Weights of a small GPT-style language model, trained from scratch on English Wikipedia: vocabulary 8192.
Each number is 128 + 24 x the weight over its row's rms, rounded and kept within 0 to 255. Layers, rows and columns count from 0. Numbers have three digits each. The size before them is the row's rms in percent of the matrix's.

# layer 2 MLP down (transposed), 1024x256, rms 0.21, rows 44-65, columns 0-63
107:155147144147102139067141141125182127077106141124132122148078103143125145168129121136117098099125126098120135112108120151114148131135134120122125132111117116127154117128143131124146146133150115
093:195152076114170132135112074145112155104140130134115120122102131131119154134131142123097126122157147079104157130124171140118110165073138101100108152130132124129174128164138089121143136113104152
092:132079139169122115149111156087131124131120151147117080144169089135137092141177110156090095138140120142180117132134135120137152124155162122130148097152120148190138104104175093123147101125136117
096:091194199130136104154176080144129121140113113130129137124126159107095111126104165141143123100153114130144107125160113148138128186091118090120125138137129123149213089154120139176137113143111116
099:135115156126123123101131162102093096116146121138148140106098131171138178089124107190110191127120154165114109127155131105136140150133112113129102131133104143127134109125136146131121092100121132
105:138092089130069180112116117103124144126100117062129135125116115106096140136111094120151159136098097108105070114109118136138089074133122160111080109069121128134124145142146130174151139107154135
092:103154116122132121141119115119123133081153154131093103101103131082146159101117142167150093136151081134146095129124144115156118087108142176161152145177151117129107127138136101129120094103132169
099:162124154149092130121108142102116168150158184130160148128111115137129126145113141090099141110144116132143095147137103216086127098116107104120126118145113167150136160108134100114079127108137130
080:157150124132120149107112133111118144114112123127116108113138149090120124121128168119136096165178110111139157144103118110128172122115133130128117115180151145103142107165153141150129114099163101
097:138139096110119109157144164127127148086121120089126150130118175123096092086129107111096093158090164117152114100132211073106110169125092105117073133131156109159179088182110157096106141157138137
095:157164129141151116150150151168111063098131122140114111140140171122074112148122137105097115145100116126161113123097143156110138147141103112126171162133121102115136141147133083160133120067119124
099:115124123124138103201131158163180147117086164122133106133150132122115115119134133135122124104155087140083113106149127172139141155089119115152119138163129134145147109106159103162074124145126130
101:105147130160141120119136155095126167132137133107123159131174086150168115123124156106108148147088108129129096068148101154138143140141119136156150102140119112114110129115133098164155103143114140
090:161119113136119108115111134140107133132091120119123150150107126147143120145169136116107131156102082144172117132103130105129124167142133134143112124176131147140146127153122147086104116114122116
106:138137137124125131147135104141089132094103065122088103140150105153136080129147166101113140089156129111132138123127115095118102098124165138160130112142126104142143130134103138118115114159133094
100:105145105128161120158179100151143146161071129082162131139139141129138118101122129158137149098114157133145115109120145125123089130151119117154132145164127122117105096168135116146109106142095120
107:083168143095112156131140103125162127123144132114150122159146096114124140124120140117180096130161079116143123079115094116165131092125120117108123133132098140124137141071142132115128127122120115
098:145116184146134104123103097139123123120139102105151166152131111118164108192106107144096124103116104102136190122110137143146108123139116127196138105120131158126135151125097108127137148164149138
090:114141140141155106118112111138142139120110179153108112112139091110097088129107147129177123109170122133138094108146159121162158147169156152177146159082141140143116122108078055132109109143154098
110:118127156130159146109120170126117111131117079141103125159129135147205099108120191127141110141136132148127148148064123169138114131152150111126141161126090131116141154121131123104117125186206128
098:148120124140102162094132146102100153120121115109104107137100101115118088118117160164159120102103118153160108161164139112100168145108142136145145109107130149205104103119144115138095139141187087
115:172155125132138141129153103118145136135183132151117101123121160117125128169147099125144122139136149151119091112103099124138159133096095120139141166120103110105151176128135144116108136116125157
# layer 2 MLP up, 1024x256, rms 0.173, rows 45-65, columns 0-63
111:106139101117120126108102112147107152115132169168090134122127103099117123176127121094153123161082166103120123128150139140148163157095121129128117135155168090140128145129132138168138114121113136
108:175123116118116133153115128097112122143174164123136210110111142173133142123185127140111129126114110156098101080142110148145104116138134140095140146097143144120107097100146164124137111165126148
093:169122133053159120114116144119136148097151138112131147112137100150131171115142110103115114120113155120136178154138137103119126140122122090136159111087121140141154155162149132144150146146112122
098:084144110132163159074158174119144119124123145137133171109142187125128133141119125119113112135095152147087107136110137132145135103116123132124098150121114133179149107105129158129162110165126179
090:139142086146120106120146105108119156105178101120185126100099096142103158094113096103166113102158112156151168143088185138128096051089086097096147132105112122138095143099153127157128142134125107
094:126095109114105128146118152149116110129121105098125151132106129167135109099133109146132165123074149172150137129158112140090138165126106113126097115105104120113175110134140138114143153136075130
096:146110150169100089076121116156096136128162187160144154123121113108121153119117156129117148141119122114132125140107118106123138135136129090076096100143132136110157131155122121116096119079144164
107:107115109135174139126148139131108111101143122154143119115125186140127109168155129126100099153168125140106107138132104117141111130114191152131172144129081110169141152114136114079128128128143118
096:102131146061134142124134132093150104121130122130110157105125138111110104180132124152163071112118131123123136155172091097171113134098156160165108120119113128092118126105094107113095114140164136
094:135120127102106100085113130185113125157117157101107102127080148080097117155128180141181141127107121128133115097130148149184147081113132122147122096196092123140108142149153130140180097144119135
109:144108151096174111157096110136155113112122144122088118103148159160150155105145107100138126126163091090095120087064115138146063173142151136148138124118094101135163141135167104146124129129126144
104:108103120090164150109134145124132111131133119167098132090135129129156154120135129098097137133143111119119115170115172112158148127113087151091111144157113105148140104085153145170125098124116128
099:137112094114153115106099138131122120125109149150122138128171102124111130109138163117146122136133156083090114126146131102114104137146154133113154182150138156102145157101141121126097102173154096
091:113119151103147148111100140126095121128078123140152115126129158123124155156139133131128174136130129146109161168164149128152120143122111158151145124130160190126176163145161107070158133141170131
101:117154172165158112086122110129165132149141105152106138144140168120157073138152134097145121182114136160132148151137129174171115130128106129113096104130154094122193112141095143088094108087090085
098:129106120121138107135137149114137127126145126173101140082136168116146119145138151167145099166125120107151166150150111179152096083115126104158153064114179133109145127121129136205100119129137128
095:138118125157140084141104125146085117077126187102141127092124105149127105105123138116145094215135109114128187120192114131119151141088121118129149111126136106140105161079126111153133125137137110
096:118113127080171100136136125123089112099146163161138188135118162070085113119097136151142115123093081137139117154165106101112136105067157147122155115171169172123146111119126143135115118176147130
098:157108086114142136097178147129137120158117143156128120117121121129118116118123164134117117108189119143130130195154132147134142149140108144095176149164149158141156073136129136121126144111098103
116:114131088123137150146104147131128113162160144126175139111153142164084119113159142139102093169180135143096105130119151145111162124144137135116102108156134095108169147104127188148155115154117122
101:144156131100102182094165144126137148109149140162127118110108118103130130131149098116143120140103165156157109090102107135144146133136133125131139132154152110172116165091098107130112138121127122